Weights of a small GPT-style language model, trained from scratch on English Wikipedia: biases on query, key and value, normalized queries and keys.
Each number is 128 + 32 x the weight over the matrix's rms, rounded and kept within 0 to 255. Layers, rows and columns count from 0. Numbers have three digits each.

# layer 9 attention query, 64x64, rms 0.403, rows 0-63, columns 0-63
120177145139124218132118129163105143147101168203158134119134149083090098143134118095130123175125144138160132116093126088049092134081137113069109175135109123121112085114121109173157143140138108
127100135151100105192088169085090128137108098118093147118122166137123087096097125158141163123129123183116119147172100122164120116118096166135136166163105094171135122147076150115127134070173152
117155116152106170061112143157100110135074207159107149191125142164066136130112122151100136134185098107188101095128103159070136160115109164132140113115161088148100105091124136120112097140135105
091135114148093087150154115098064116156166107107112141189135129102138145139152158106136155115136100132146132115153084129119146116111157142165127105167143114162119119093044103135102134112181098
129158119150136118144144130133100174153105113158110137152136123100141144134156130156097077126119060131132123148129103076119090151146149146166105150095128097131083135099104116139171178119200105
133121095140097105170200101160170088176110102143133142156093182112155161109135109119126117191105141169125132129157107017125123137171182139123101102106154106131119168099101083170118108106164118
122171108149167125143176095163110183131169167109085120133093146139118150088127122151156086140131125099149156190099140138193100159094078110129141177120144154142192100145135115139085176124088185
137062091147103086143163166075151101177116137061143124111110097142123132093112103124163142165109139105128178107186151110168134152114148129102114064140158124084105182161138143118165141098143114
134157126068137153147136099077114132106149116095064140066090116126119134128142107125091079137148142125153170109188116152122132157125162162119136093097112110129170081133145095110126103105111115
186156146114167016155097116143090100127129119070111115065119093123088168103063114157145145144173171145097122147142176106146094175069119122157119090134111102116174057138140141134138136151118141
109166125128138095175138104153121134165154125168120158119109142099167102079150157178138150197074191143145134114149134100134164123127146102177090148155123164099099109075130170076156182121154152
103100157124093164107160141186131088095102165155116101105132140126111134083124093168105152104149087157179116114108123098109140133122086106084084095119101169119148175089140144166107140179143036
099212143110139183147129128163131139112140115123119130151114206143114175185171137124130170128133104134114106125136120124173143143153119046136113097116152139093131137106133106123126175088175136
118071146144103109070142123158102171088104111060113093101122155166115192103087131121113110119120179196143142134113136122143195104111139138126106115053129155118182120114180105105135165145087120
039126174150083091160128129072126185112138076163122157110115188070199083150157072113099179134133101091097089103134162138119121032093171115193149199156142099107122177112054114162134174146175164
119132162097179144124087104104134172068147149131165115162130158119121098103119149137117084094115096119176156151127061165168178147145171206095084147145162151150109093131099103125153123135095127
108063151098154175093120203099112144148101154147140099090150111152161114147073133098178159108194164125149122094129116136079103132135134167114182084158121123111095166122163118173141148147093116
105107139143145108185130140103145127163141143139146143137038121115067102105119125092127094109109175111116127161197152142138129100139123050136136117130058109159110081164161132146093133122131116
144181082125147108111115201069157154170167115081128135162103144163140106166100110119053193113164122182078165120140172137108132121095097100187208105100114078124125147147090147109151115167148107
141124120134106083128095124129092122100138129089196145128149099191163146207122154107126168166125069122121144100157140131163118139134119155099117088137081137064112164105137145138084100105085128
100116079126089110162137118108168160162107099138161128136135100153075126102143148158165098127112184146143091120166085156126150150118131110152211135123121111122112151143115134144128168123137091
111148112144166157121164149168109074145080138127129144157141169173088130165126195149160127070129119153114125128170139100113117138124134137115133148144063182222130113098158113125079104135058125
160146095163079144071139108194163146071079078149107162076095116156131110122080092119119120144095116192175123122103139098098171131153143126125157167159175108122155171099195104123104189125133163
097153093094121151100126089122137071128081125144094144165153170117114145125179090134129133179133148118157072156145148113065140137155154196169142214126176096113134174052107115200141150070130111
116228146122078098133127157087100087133150152141153151105144065089181135151132110080111150107130115125136108151135103146117152154097140123109150148149104109127093122163118084125073107202060127
121118125129175146140120144131088168155141140105141149122133130140044099156126122167099116101145162111184190128125115159143138130144083145121101066098132130129110149129115147085124103109108191
095084170150141175155127125109110084141154098115166108151141140144080164076090183188112096143105142125192064135134095147124134128113119190082124145136078082146124124128111123112126121095093209
168105112089126129210165161122113110162136136095054175151115167106059113120157130108152113130198154149175121145108125112108100173087122159126125109097100109135130121153135141104094160174087121
135185070077070109061159155108159095155128166162130157104171144125117139145120112146145136170108121119111120150143159112180175147130131101099110152131172070168166139104185110148086167146147081
132112177120120128113101156101133132095136158134144147156148123102140161145160143148084123111092161124051121119100168135152171122082139140122109142108145147105159166113146113158134099102136089
063161109119132195144119130109147135148157043143123146175095208143119153151222076116149091176125087152131118118086112158178156093115101124165125118154111156119104138123153153181122085155191090
147148133108150127097157156158145146160107102107160127098113146141157144105120091150183134139124084123089126145155163174087136143153097161076120098092103145088112144081140139104149139106173134
150167156121145139164122167112075151139108102123103193096076119134129144140142167105175119135158212128106147085135105151175136173106125149098112100182146112084102176101111090051111105138145137
102115165090120157121132131130186169123103150154113120182150153102164110136172105145085100103093111087174152091100132113117119149112187135169133148115142155108142147141089130192136117138141083
145145158150072090135142088090172164116118103146140146172161159098112154161161128137123097134137150100075067117138120129073127146168161147160139237138128107121160143123108134134138070157134106
144131149069114108164121109065124084114163114145127145147164104134174114185072073103139112133147102183164079125066159141112134118091178131097099116170143093071144077118157144121153094164124201
161099118174097184111152082159099090090131127161138088154149166122120125114105078154168060161121132145145067106078094080119104171105183153142114214140104154202125134125111152149191155090163138
199105114096181140219123147145127119092080060156135191143144118165095022168143115110129047122166042097113099137114168116094083112114102120120100161118148125072099123184153058118062084164080147
120148126104125113157116120198141125129088126142136083129169137080153099124129109104134143211145097101197046127104102131087163174134123072108152123118143112107070165082124168154178187116143120
110062103124124096116173170136143106170088127106195183109176040173119159105090140120144069194174224151079149088158201110122109158071160080163187059122116082097124143177200147174131125128111122
167142088127068138070163146109143085131082107136128149104142119111135139145136064119108138174160114144156140158211129098145140108159187146139141129062146094121100161090132172185142152112088080
111152137176113142164143180072159162165106158081163062148131155147116187086158101122102159145127133118101154137131170096096083137113128141120147100119055116108173159229149112141087167176100066
131184119155090118148078161100105089172114115127149146139114116156132189115112105155144119136176177200096084124136165075080174157135120140149148157155114122104078124062120146156140099111163138
125064153184113085183115190083137179147121092107104187146112067183112156092121147126221120134130145103128100107158129099176089141175116196218160147142093132127125077152143114183132105101133172
150156082176104116126168169153125160165087148157108158153102136138053180063148097145141165147122129174137134145167125018109144134078051108184153084069133107149214149117166160171110100137111089
058063124185152120151153110191157086127137144088112157138118084163081175174101163084124092133120125100092127140139102113152109144132135102089126103164117168097139106143149101109154106110090162
138171148131141123082116142138070122154123146083075094132173128094102152149104143142106146133116148166125146146135173147150096132117123119128148108118162148148093095120098161116120073192108183
193111146106145110117141093067113109102107075070160157137101119140123160138152137101040174184121132117171191089180104150113155123156175196148077042126221120060131176132071116080092130084158148
131068151121183100175138071153062134117124101166186173124134135182120108131151154120122061111081201144116099146141133115145153165133130175081138085181108114117137164173186135128146113128112178
155111162109111141147104107094098120116131169139095111139114140122139137130107115129119156160124135159129166127064178156153100117120137133034128138150147151078103075161180115113174109137110168
054078105177115168128163132150097144117077167147090144146066167132131099104095123179128149102153082148208144085153113096079123097102169167133129200113180164141128224098132075119126162090098121
108197137155076132125133167115092187122177112159143117101128106073162087160156092128121143082111071084121186128133139129080127090192171176152071118152135110118125142082082106139177087149195192
124078066093099076140148118086147162185127110056062156140120124205084075138119180113129106124138195114156200156160104191196119169142140108108144075102116146129111145130137095119106141147114134
102105163105140127058129133132132094137073090215140169129165138113162149108158195119155116082108119182132138118112161119110096114154150123099131079083178177098072151086121117139078160213111167
068066142112124093129135144111135136140148127124211165136137091134162060091162141090145151175158145107097109119208105082086119083129131152129146094159140082104058191087130154180152148082132135
160144155113124128114103051135067131120142114117107138131112157107154186096098132164095134074105220118180110167123113145199174150072109098086127142179109176159131088157089092102157130155096115
140103147073189178108140134165153177078135145085119106130089191234101132146128128139101174061166150111166161096172169131158096101085071093108164103149109182147196137143181158074101056077061157
068114108096141127139185140121178204122129121111087144100138103114111099139132139124057124089119176118148174168159127088124077105110160120160135092103144121146172100174144127150127106209098102
147166134143220149093130158129174092138142147177128149104182123150226167165145141081109137172176157058077132134104144085053055117091090138153208175144105117059096152114153115210159077154121073
074122154112136079095165044192086119119137101091046185123168209147133133130192172093101116108118143172132051143114150139125169161111163138168148136122144117140121139146136132060114132080134186
091091137130143125121167169149154153132093103107148146170155147187112133159060143136105185061093153191158154196134103106146194126147091142110121117159138100126109179100100110097139179108113142
138103167168084098166146143202091126099155145122151161135095130113132149089160116144151127170182181165172124154157077095131158123046098165130189166184142121100142107146085109107116126145094173
166083140147127144133175095123141136060123077107083109110135161171109090089111140113113111190051106088104151127152157095188053093113131159153106153117150180179142111134124102104117129094156150
084129172138119078124093093150096097145104130187134170163137105119122143136170145173176131166109089076055193058085175142108142081153103037086145146103110105173075101164105199128122125084127181
# layer 9 attention key, 64x64, rms 0.374, rows 0-63, columns 0-63
131144153105086199079125054125158127133059185188156130094113119075119136099154160129144113137167125117139140100158115136117119115129141155132094136117140134128140126076113098183203093105151122
101133112142075145166118122133134156183158102094179120126102179138087118069136115106091178170149139115128064160116140132152120096143103170129155131118111131146150130145116148085119178115140125
119127172135170099130144151133099081145070171106083117184200092118110078129083181174109158069149102145123134094200125112104162115161135172090123124102155118134129173099043139092136144099108164
145145124175123113129137140131065107122150111066122121140134099139092111163191144144113161080175074166118172088183142107124108100187157184141088128117185095129096130107108125101143139159128183
149138143118032143123120124168161148137118119172101143090109151171147122118077085161094101158168055139102092092125140131136139098125178169105101152102117100165117116128138099161077140114163146
140120113132122181126111103172106153119169097112119189131081121132140119107171105173101126118145110125117161143132084146155138084128143129145071115107223072060189099122180134167104183121114095
170128147154170094109123162119140145094137146092109118170107146147137153135096105094140109102085114194109117143130130130111096108114124124102140206139143113131114076124117177152180157127136123
151089087126132148148128162137161141126078117141123143145078136137107140120109135122164137162158123077109187139141145143119165127078098147120174138121118176077127179148195095074158186142105115
125142121130122116048122101156122088110150168147149138107081115118161113126139117127121180128136141141133157165111152130112091114107127137099135088113116170148132146166178155105140134128133097
119120095099134088167105132129155173173121105090120178121066101123133141108136111126140121124100147199073102145111171113169072135085167063141127138146092085113174104196138164148132108160135143
140151086137114163143149064166136114120127062130120133111099160111220110102149131099148080186135144192132108121151097075171170086117120112156107131107154175122166181107131117117162153129230112
109120089090180102145159108082169159111114133124140118161137140157164116078118145149085098090084118127173146129101155161110103105122094144127097146103118143145152159084099131170099149168118054
097130110111108163076076142104103154095104104099131123135078138144135128142121123075048105113120109125170098136126091159143075161169135129064149110168098130103081092121102080128089161125159109
121054082124139141080147099137154084079137117113144093187113124144094133151131167118129148106146157140167180109187116143157139155086171102125120159136094185109089096133073048095136127160118128
126255128126113104147108154098133219103118051163124104128153172104155144172137049157071162087097096132112091089118111137131141076124067128124125161111139140106131151102103136109068099135177129
126139189129096117151092110104094169091151123133138121132143198115160134096045096175106070076149128117164154133086082119149114118148121124112087121120122131178224113131089173117104099138121116
130123107117133084193120152128161162167080144098173082101186072115130170133122165160146145065134143085134100143125074080082175128139118114132162145088100145116119177137121113139114132132109150
085111121140134139106129120137155100152087095136150147100105072110185156132169117108100090137146117124097146065122149118073102129139171088128145189124112153159065125134191159136150101081150110
128185138171105105159147174116130084172108125127161124137143106085123136138140115102099130131207170130110125116081172111099110134115066108171156097057145085071130117120116128099131100127118157
109131101113133116222126137108156101136115154118122119141094126179141123163106169163138136157152116116147149076120103143125159166135152169174106137110140119092142144112149108105140079146090150
096085126100136116095154140113119123125109155107141158137131121169154139124129123142122117118174160168144122122198141165162132138127127138140137100094125095122142124133131176082152136102135142
138111133127167100131133107127148170111172104178152154103167154145163092103114142111101105154139158092160113125181127144155153157157106221100129145108115131135139082169150149124146164166106106
148075099148116133146170094145109079118111092114135149098149127176103146121144137104203160135103071222166084148186122134081106145126107153076122166166124184099077149082116105121120116107128109
130136129153125142100127088129111137081158103158099121128146114203149165121106104164115154122198121127119137124203082104126141064152100156124114150176154138120164136098117178124130130140112106
145137171205165104117081127128104106138138132147185114108146153129121171187132145076129136128094085197146113187176145069100130137123167117161180137165103100106107078147130133128148079160104133
141156136105115135157142150139084106166141139130109166127113124154172083093105135110087135093150145119148112083119144157156088162144150130126119104124177139142069125133120173087129117146097119
087116118130105093101145140124101123147106159103142159148119125098170133143082162175119156160107117127140110122162099114167153188146146136113128129108122111136090119122120167096089166185076107
149092092109173147136141128141121189134150145128210131131141152088142115134124114111109139118164100155112106097209155116123122161143156136157168112125153128135138149168116138157143144169171086
105101143136138125095127095116125177172120101162122135130107139146104107138140100165164093136116066170128137074110149124123173169191133090180142121134141128078125170129139122188125088078091176
128117140138107171142154130085138132117144119119112106139134141153121170106152137162125103146107144119126101119129185119119123127123116137157095164120136107130176140172123092130105130143109115
103117086151108183086150121133111151174122141130153148221140105156124192176159146081161077121133072115141089133068094183108145129122098171134178099104138081161132143170154146164103076159160103
097087098087125096124109240100135122139135115141125127090088098112185160089126128179160111094154105090103116130123089165081148164115118135099133085146139162127129090138138131140155135122122081
169180164107084122140096158122121173138156151160130104133065155152137109164176155081137129126159200116133065089143117137136083115107097124115141129079131143103126141088087109104116137113125157
124140126121116139129101135105154115138085161105090136153154143093093167090138098178080088113201072116154144069106097117141100134143156106191101128160157171115127105088135109160146132145172070
150185120149139091138148118171159119103106062115064143109145131101121149162066133117144136140143127092092102125154083153082173161122134148111119212103154119160177122108131160141130122119138062
134165114100116117162091117125132074103132127136088145189198105126126091135111122041125136134105134131126134143163192111139120146092140158126115144189058127107135155180134137095153123189107123
091150129118160122133122084112070086082160176169094086149144206062122199124105090154163116189164109207173102099088131156124111171154118154137075098144169131177154106082079200138153172095132102
182081074107105194180127097148161166084153160118114113178131175092182118175126125122061130143116182108077103123066155145107073176118164120121037110068126104135143093121133151089103137133137159
115073102104094128161133157129096111093164102112154097127143150123126099134116137087125088181134135146117078117150109142087104134161059095191084104182129156114122157147105113126105197171124127
152084059169180084132126108129155108144023109107159097124128085195092123094131168111150158157124214179078169117154148097094075160106161125134213069124048117164127182180179159196128174102083112
143134117118155131099140150108131122112056141174137132135120175144112119141066103146083138132137119122196106168179102182167123106154157118132119167138137069085118077082100133155133148157177135
168169131097162167062195082064150092116097175101145101129075156132117203099105125098116180164177110150165099121131216081122127149088082121116162057109120157099141098132073175187106135075112108
165152067100104117146060117122055088165158077156162146148110094161155190107129140114126115151134143168043141108120154093106126177119174139122169182134077167098082135097131166155047142125056148
190122159123121049146102164171126135153140054123120139129179105194107132107119148156174122125185162170096066138136112091108188125147087085139141097058132126156174149140117129158168040111148174
145099104138125080114177131171135164132084144089145191098160095142067176086174132086164160158132150206143062148131120085115204127061093179122152087047149046161142117083107126176155128114109116
131148112179210144132140084223152088125149164155063165154137162187057098118124119108030083117121147120102127149164115193148145147127121142103101076174151139163116136109123166117173074104123180
157185145094129089132156150164077150114134106135071111138124129140068161166120124147113135125133161108143151148121164145128127178067162176129087162127126131124098115140119151119118119168066143
176185167158162139145075134054153133122092076009169126097086106083071079100159110126134230132052042121152230144162103129069114172193175197116113119074117091128074186176081054079129105103173122
158097113129126132103132108149112102087171148175166125097103148121101092116179204145087114110105182118124121136124110103120154136133088158108181084150096149181127139132124178103178132096102104
127188158142057153163089104108143149114141147138125169132090138081107192159075149115149091121133100137141142094084175071116139145114140121090140155130105141057099138134117124149171116148118131
105129160130166175043199162132089141147094139112094129130092201111127144138108098118078175105192066173134150139138176106094182114160167160171101104149187198115142224090147070107102193063110156
096187147156110129133154181072104181085158096127108171099168113092172069129176121119078182066158096120122186126151146120135110095159125149156096091186163122081102095106125127126141151160195127
096088057194169151142135166149156188187151142088112126098094091158087094121094181146162108081116130115143192155134108112204130202169154162110145128063139171157101138167169109069125176102101140
151117150123182144075132148162143200151094119190138085141085134082139140126116194097076143130252120095129116089160098134126161037116140149103165168092184139098108187116138110111111116182117155
166114130153117103095086156095135069086127094109151111087151132168140050090135160194146108182163119134137095177156150131150132090143046125155145090132158146111096163094098109131122209094148080
159107146088163110107115112118137149138096130085059126128063150123087161094110127151069079069042161151211178194138051157167149131132116106116144194149097175118167100135085117067157069127091085
070118177020124146045104123096167169066168177079179120085149120179124103188148137124073106098109148169095140122161188172108084181098123156095127145188160155163183124090098138116041112118080167
135154097108136108152150150140200246078089092168136188090168199128115100133103163132057105095130160104161135122107128107162130135081115086164169074148213146128158066149107168097090082137129075
168150162192176132092151093102126097089102135129105117100181030151146156140148153155102079163135137073113050122108125087130105152095090095225154177101146158013072141082125130166175062127123060
104143154109133068106138106178121141138141109116028178102077169194111100100189131121082115122116096100114079136088089167058131180063128138087104186135113140150109133124138114062062112130165161
090103131157143143145125087175194134127148106139174202175131164193091085119126133139044141064137105105176116153123142143131161127173127131148169140155109139124106180119063075073171103124131158
114128158110116099152145135159125130163115106075094100087122069152197175100156125088150179167088156149155124224162119154122128078125117177116129177145164162145144139125087106096138144170047110
094129156154182145141152063103125174128154109172071037119098153135036131155146061143137124193090148132152148158109155159160079132094163137187070075133141128155096097069147080130138138094190164
136138174103143090093076140085088115139172142131113158150079146075111182174123131162152112143142099110073117086173140111157124100123136098117132159117136112111110080102130163126144126148150140
# layer 9 attention value, 64x64, rms 0.336, rows 0-42, columns 0-63
124153093115135113114138085104117168131071078122188133094153137145129156083114128120124104216099185176110087044115085125118218123160078054166225147075173123130108117133169049157155123067122171
131105176159137167127208196097158080114142161153160139142104091107092150136121135125082087108172119091121115096094129131101141150197196088133161115091117103142116187130122160132132062126052209
192136140145125107184203167147097130095184122036182105121099150119106126135127135111183095041160156140205167088146130109164152096105111134156207140129160105095121127115192110119101141141023089
097138141083178120086067087161050163119095137089166122159169132141108140202132171104095138098130147108096107129093144130169136124119171151166106136095146120091180104190056162100145198109131084
083120126129127218144090159165092077106130114161123128087151135172078184077084191130110102098138128116102149149179123080105184138096099084092163123152141146177099105167141102126132080150178184
131175187166121079101142084142136150123108129113111139204087163090106121176139133123105138093168156127077126162160132118131073174117137107124071095082146108146171108148143104154111068071124175
171110098174070087090097117070185152116123122132088091125154184148085096121180128164103100102154189147066138072113179139108192058159076183145035132183110135129120099171118066100148164169065104
146097083137135227114122178132069089125183147136176060107175042117079149073153161151105129105063153163081142153065070157165119201165134149191180089147142138188118124133157193108087176104105186
134134068072105126142107111114093132122080137120175207110159150188159137161058173150186191151132131120118082148090070179143113131104197113117138104133126167128135207123119095135161076127132155
104125109067210115099137140117141128065187131082174180189076128128112135157142133076147108141151185114104220107107159118103129084141163108130113155091133090152127143115132095162125134095118133
102090093074142165102092115174071188085134104191073117106099068129173092195172107120114137175101094173176092120165164099127065129099110147108119092136142149144135138165159187155114136154094070
144139129057101189082108183105138212093098159157099117071104087090181190108111174164064094154080100164077061093164120108189184183152109116166140166177127200117146096150155108110151122150158078
070135076199127118125097184115153073042229153098144078129110120104089179117150185196115109135076141101153130122105136081129149153118138202066173086136092125130035117097158143115130142128174160
113161199100080099141136122070103113138144126123157133172126142142120078101133102145114156192145143086100091082142118105100144122144104164172149121098193140096083122142128102220147153145053152
169160118076137113116082165137118195135161198125171188111125206081124150092132141094106190137137136063095138106143116136175127137084103087099105126127104048079113135145167124155167144126155097
130118119141130132123175086125169118120111174186175180100034190056139125154098136102167099162118081133172125140128188142125087122112128094126106158162142113169081154162134083155154163172151109
105099150132094147094110148159117097066171124163129132136092103120122136131139090164055114171156184088095134123120166083112130159131129122133144128072161135090096108137161205131121100121113101
115117071061167101062185158079116147142110104159133114080113154123115155120093065088177121124168112168156114104071164130149172161140152171163120104151212107130161079163120154129160140081102165
108109177136128113108137132111175107071116153135100123101152140102145173156117108090120137115174140080073126155162146122152116158159160144137107102105110152087113155135068167096098114129189059
175154089127211189074133119154196093118112138112174100144076091150107164136132123115112101102087131123125130162178131141090144109123179122157104166150228086157036136138155185141168091128149152
120143126150145158166137099159209074158115114101101117071101116117173128130182157142045094134156123104175126126116157125107124129113099150158130149160134108145182048084141138098108165141151127
103168165130127095190147131103099137168106146207146134161156128055144106173133141191109133148157094122088156196117136099127113147112138156078166107104166086161088199136061124123092100078119174
091124087118124131061137118057118141082167072157073113166130132151135170119205159133118147132155255139121221108118119131113109102108136108155133142159147150124070078161159126200126153109117125
117142103106129180045068144133156141077099187144126131093087203054169142060121095110060102217089162187080118172139115115137124144182126075144189133167141120156127148175155130133096084150211094
109133165124164115138081164145102105134149155093154147122126116149050146131184145165145096110058144166126135116077088134148125147133158153121163090190187101078110123133061144125090184112121095
113130139071085156129130148143111117095098142092128103105106074090175166072122124205107111122130120090157143098150131140111181131124180130057155169180126153162118124116118172156165100173123109
167143141130181040177185098094121175160136093095104171155146174165131102133108168160150123113134104159128117094035056133165108095140225121140124094144115102120169155194157037146126177128148134
129179139128084137114218145061103095132045153120147158099115142098167124130125100128134093221169131109116097165111187105104168175146117135153109105131176105139103166137103096114149157151124152
157142110159149146138110175141155166153090145124084191143172139067197040187142154102119151067145102104107089175093177116178134060060149094103101140184078119152180139148108103132096144150203083
154140133104106191140131056123136099034097072112083111170131082131134115128097102162182142078130166154116108125098111158102100142140124131149125070145119149155103138077105105141121186099160103
199151122122158191113158154136100140131123124106118137116134095158109083130140113119181143052105099106174168129079115075141143070101145135095147092115118121147113148085134201119066123093133165
104112185163081131116084197098145099102139109126083081093108135171144226082088089134102104111150183116131139151132077086088188089145122080073083037116139126186144126163131096097105192178106116
142116126205127143137148127109158092105149164154137070097121118115090172128139110133130070133144154148108128129119130135138129127117164178148134119121134082138123119120117149120145119104110130
124103147149155171167109101137203060100154134135182147132127113151130159149075164103142106105190121140111108130126165111142153120165118093158119094137159127152082102143101143174140148088147131
151108094191180148135106112156131105078110072147112088129124062145095162043161089136136149123154151110182137164147113161097097162118135173122151135119125100162118100169116131118115129048101120
134123120125167128112116089155107119156102140098148117103156095175094094111179105126120109137130131160105182121137095184105130119126163139132115170107144073156217142072098173118088136152161088
157125127129121154120118177143190138122134156152133153135102098106119135101132114097135123098123115146132137109122150128135126106136112141147119133166098165180079157131102132126113093149096116
152115112116143131114110145130169132127163179149142141146073170156077139181106178097090144184157100132103126102111152104108130146124147073048098130136095143151112080102109116160127141174177131
134110104168165137173162157161167102129128128136114096106146096088133116129068138151130125151071128175151099125125112122156145108146120133102125137067142121148124054132156146104124091139204129
128076150138072099126081105183098100048146141135137123137153149136140113112164108116151156078168146163093121162157112182143089147093143119176138093129162134130153110143149170111091164148150073
204094120113172127147152164141147131137106149138135181154088114161135139133092157099105083132141066120166126142120102109185107070093113132146100141119132100139130112147161167115212091139130139
132075144139129101086156139125099133066145069085102133142182176154103139140064140070210134159139177136151130109088129093162124075146122110095070105069095204145111139157138120139117071106141159
153144069149126168158141133142166151125089127122134131080171110129176116069133094069116126120139149095116150106153137197144167149153124098130161171165152095198094158155118121101125088106126086
# layer 9 attention output (transposed), 64x64, rms 0.295, rows 0-42, columns 0-63
192127150101085147163179126104102073156125190099022141113093132171088071102137123158085187065129095073150150158123075134070110191155132195104111165080174139204137138168104082049109136152095113
095184108166116145189089112129129174142160068120117165164073154138174133083211075134119128168073149097114065176165120157159140105092086082120120193178087141150130105110180116117132163129159092
084165073095087137136161098130164056106160141181142124133150159033176164146175091094084167131144133139101086143104127080140113152088144097113117168143154148142156098163102138084071167190132072
144057108110109172066114148131168094089086056226099099075171102118137069104060064122168086076129066141137075133105144045104121119151149123122072153101146115137109160075172101172177139118188108
147161095117108111158120075128122220142152117126131165134133158138122096139078131140073163141152123100206152091182111126183096168130161142116105121131151157102102109135084103100120198121211164
159125056102109172153080108150074117139118071154125185091081141146091150122114154129175134115155179156146061109165070136096141146134085116108154095125124112128113060103135155099100164133109083
109114100148117117103188079147095090137109112107102159198178117106147158162156108140139138072162050169134103130083072173095182153159140202140159165083205101130110160058056202105167115094130192
196140151139122115186108095119137165137166065171081187094102153071147087116105104175131178176080078127141149141093214081161101074119148116197073163210120125120133122126090139103194090103122108
094111168109171201134152115135075161147144152129109118095089172138103123076168127078109105065107188131184200109144113103141140107131157157071063072112138196146126099119148069103201166145116127
123170145129099096119142112166076137135097150140132138080155112159150112082148123143147145139133129148115042118094133088182133179068111067080146142108139155126115136141108100128172156123091097
177126175114151063138061154195128115130138156122182145105185118109127115085028181180159118085128141109114102142162175119168165112207192066128135183115082136162172084135158109115081143151043135
127112171140158113158150169118089153131167186124141143198165122114105053142125145180161142112089059023150162170133111157140110077183120198115102125172150093209091060139087169143147083132120219
139161144114173057114104169091078137146108067113089180073089129084159124143128112106133215118164037156115144108144210167190064078060137100161115136168118106144102086146131142145137098148154123
120097105147166111095168072165196116133129096089074116147103158114111127136175122118147079137073109173143133206102088117145130154142117156158143159117119123175150089156146110077080114110122160
087090179161141100104142116182073122166155192148177138147115067177185137141118166065161118130162099135174163138165125050101084147149091163142119061171178135191108121136128143153138114135121096
101143136130170165145073131128088149085124166115119080164227114136186140174133184140098116053168163053132104105132113142119151166124130137130138110149113142130112116155131110114129102201098091
125121149125080113148120095118126184139186085128127169135114113190123124128104144177168136091025094189087076167127156139150125109139130099101134124143117095178130087127141101126109154142134132
092117147159137090220157123184190078156140139102125156143147124156155123166190200129146132104110197099071111184195145094134118138163137144143107209102148137103069181073094153100163142104137139
108144112138115150114137183132131194136116120132170153165133119156098154183158117091152083127074089137116112125164161118149140119146139151103159115119071098153090124090188161180170101168157141
159172171111124054157124121108170182151144113106127181091167132142186090136148100152162148171154138099118122141157171082105176151148128125178146137100105089127177133135078106113189211135166122
161113127091118079139135142069163064135106144138153094204199127124127159182116109136152150163124126079145100135096112201142089112117105110162193117153119072102115133179134177140133129101130106
172126088132136170125100148191134208154196092058141195090085115194159178160166121102202120170140147120133125108133135181188122140128064126146116119160122181102148122148208130122098073145186137
115105191203134082120122066137101080100065181077090160086118161171080150127113137175087101120158093148165048134146141119141136204109144151143122147075164066133181125085069117082163132155046176
101159156131164066163085184119042185169151191107073110211169137160086069142063137150108154102106077025111125088159167102074090133148105206139130108113101108190120109099082082117075132145073079
131138112140145108200134111183163154176152102149081150110091162073186151166173085131143147176148101125096146163113153111075061138117100090151139177089128134119137153109170148172160129173134129
053140104123127107137083134074146165084204088172104120139119146133134060153182159122079131097087099127131141153110100177149128090171121065157095093121198072049155133110112073097059160101169183
126144154125172232112120111150134048124122138142141094112062146103124135133176109100149124151164121084161133049110102154054094186139110220100114157114143120140119147115093094126161091140098077
140099091077119137138087101117135164167145091123118149182130130132119142128158178090111110022091152077109122127079104160162084136123098143128156099110128138199110090125086118090149086115161082
052099170101174162060075132107143101143100202100168106155159084198137154087085178150161085142211091075086092089116092145142111131145118155162119037107112143099084124092106133154145125087089108
112121092136108161119086157130156165117141106164094149099119143135112116088130100132114107125115167133119132055048087092130133124104184085180132138099135078106121136136109130103189120187069100
091193158087120095180121104125169121153161137149155123096122121121128138066165075168088120181118172180102167146107122113157129149140144094152086165150103118093153125138105122154138149139163088
082165148137077129100122066145082168152094088142147200136133163145096086149134114091066174095085110139158084080142120153129105106111152125133123167067141107139124152146067139161040090126149072
121175165113155136130143118152121157139140067144150204114151148167180129155150162142117174134165070153165167103121151160119096141150133121103160148111165123121138157142156143118134141133131121
160145122127119082123172100142122204105116095111077151128078196110098129138180055178082150126094120141148155119109125161117131101123140130135134117113154117130180160119128085045104140144132106
123152172136135120104119184098136157137158133156189133086141110097222125151119097148145088106160040148096144131084176154135158066157113139151117112157163136066128150085144092172149118160162188
116148150113102149120125141134085124136135106176142172172131122143137145143078124115144150151152102091151139056120158058095098151116117181135083127179153164135063111149144160141160101093134157
127122132165153137141139118108151127115096107139091131173154173158179122162106098153116124170163078097159110167141180150141112156181137107129140175105159117144150123104160140125188180111105125
072153115093098128180181102113137125139153130126079165141112134153085092133189091108123104085126240127126097128119037108101117174118064207158155136114170122126119103137094096076104111122132161
148179170119124119136091105135095133098069121130130152108137141127162169105178148147116183130172136128129125125124115129145175126114159096144139126147140178077130178148133120094119175126064133
149132093147098147153144109083116168154139122121130117126080103158167128138096106117109119124127112074149194090094147114136124063110100137082111107156163141099116124131078141149166131130154125
124175138155136138157146120141136107170139081129044139124168189085152137127157161168098216153100154171115143157145140141118135155146144109143131176142090149096112183085085146102130151112107195
152106121105150083194109142128120126172103168136119146089056093072162107104156147094090158147145185118118137162155150109076075141078091099195173105154099129111158151121098137124127145135087064
125097172138114156131093121127166159085124122164122135137100112150133158116102129174132101123119083198133106156119174088132115085100089150139078175118130158056118168115157139166161123135134152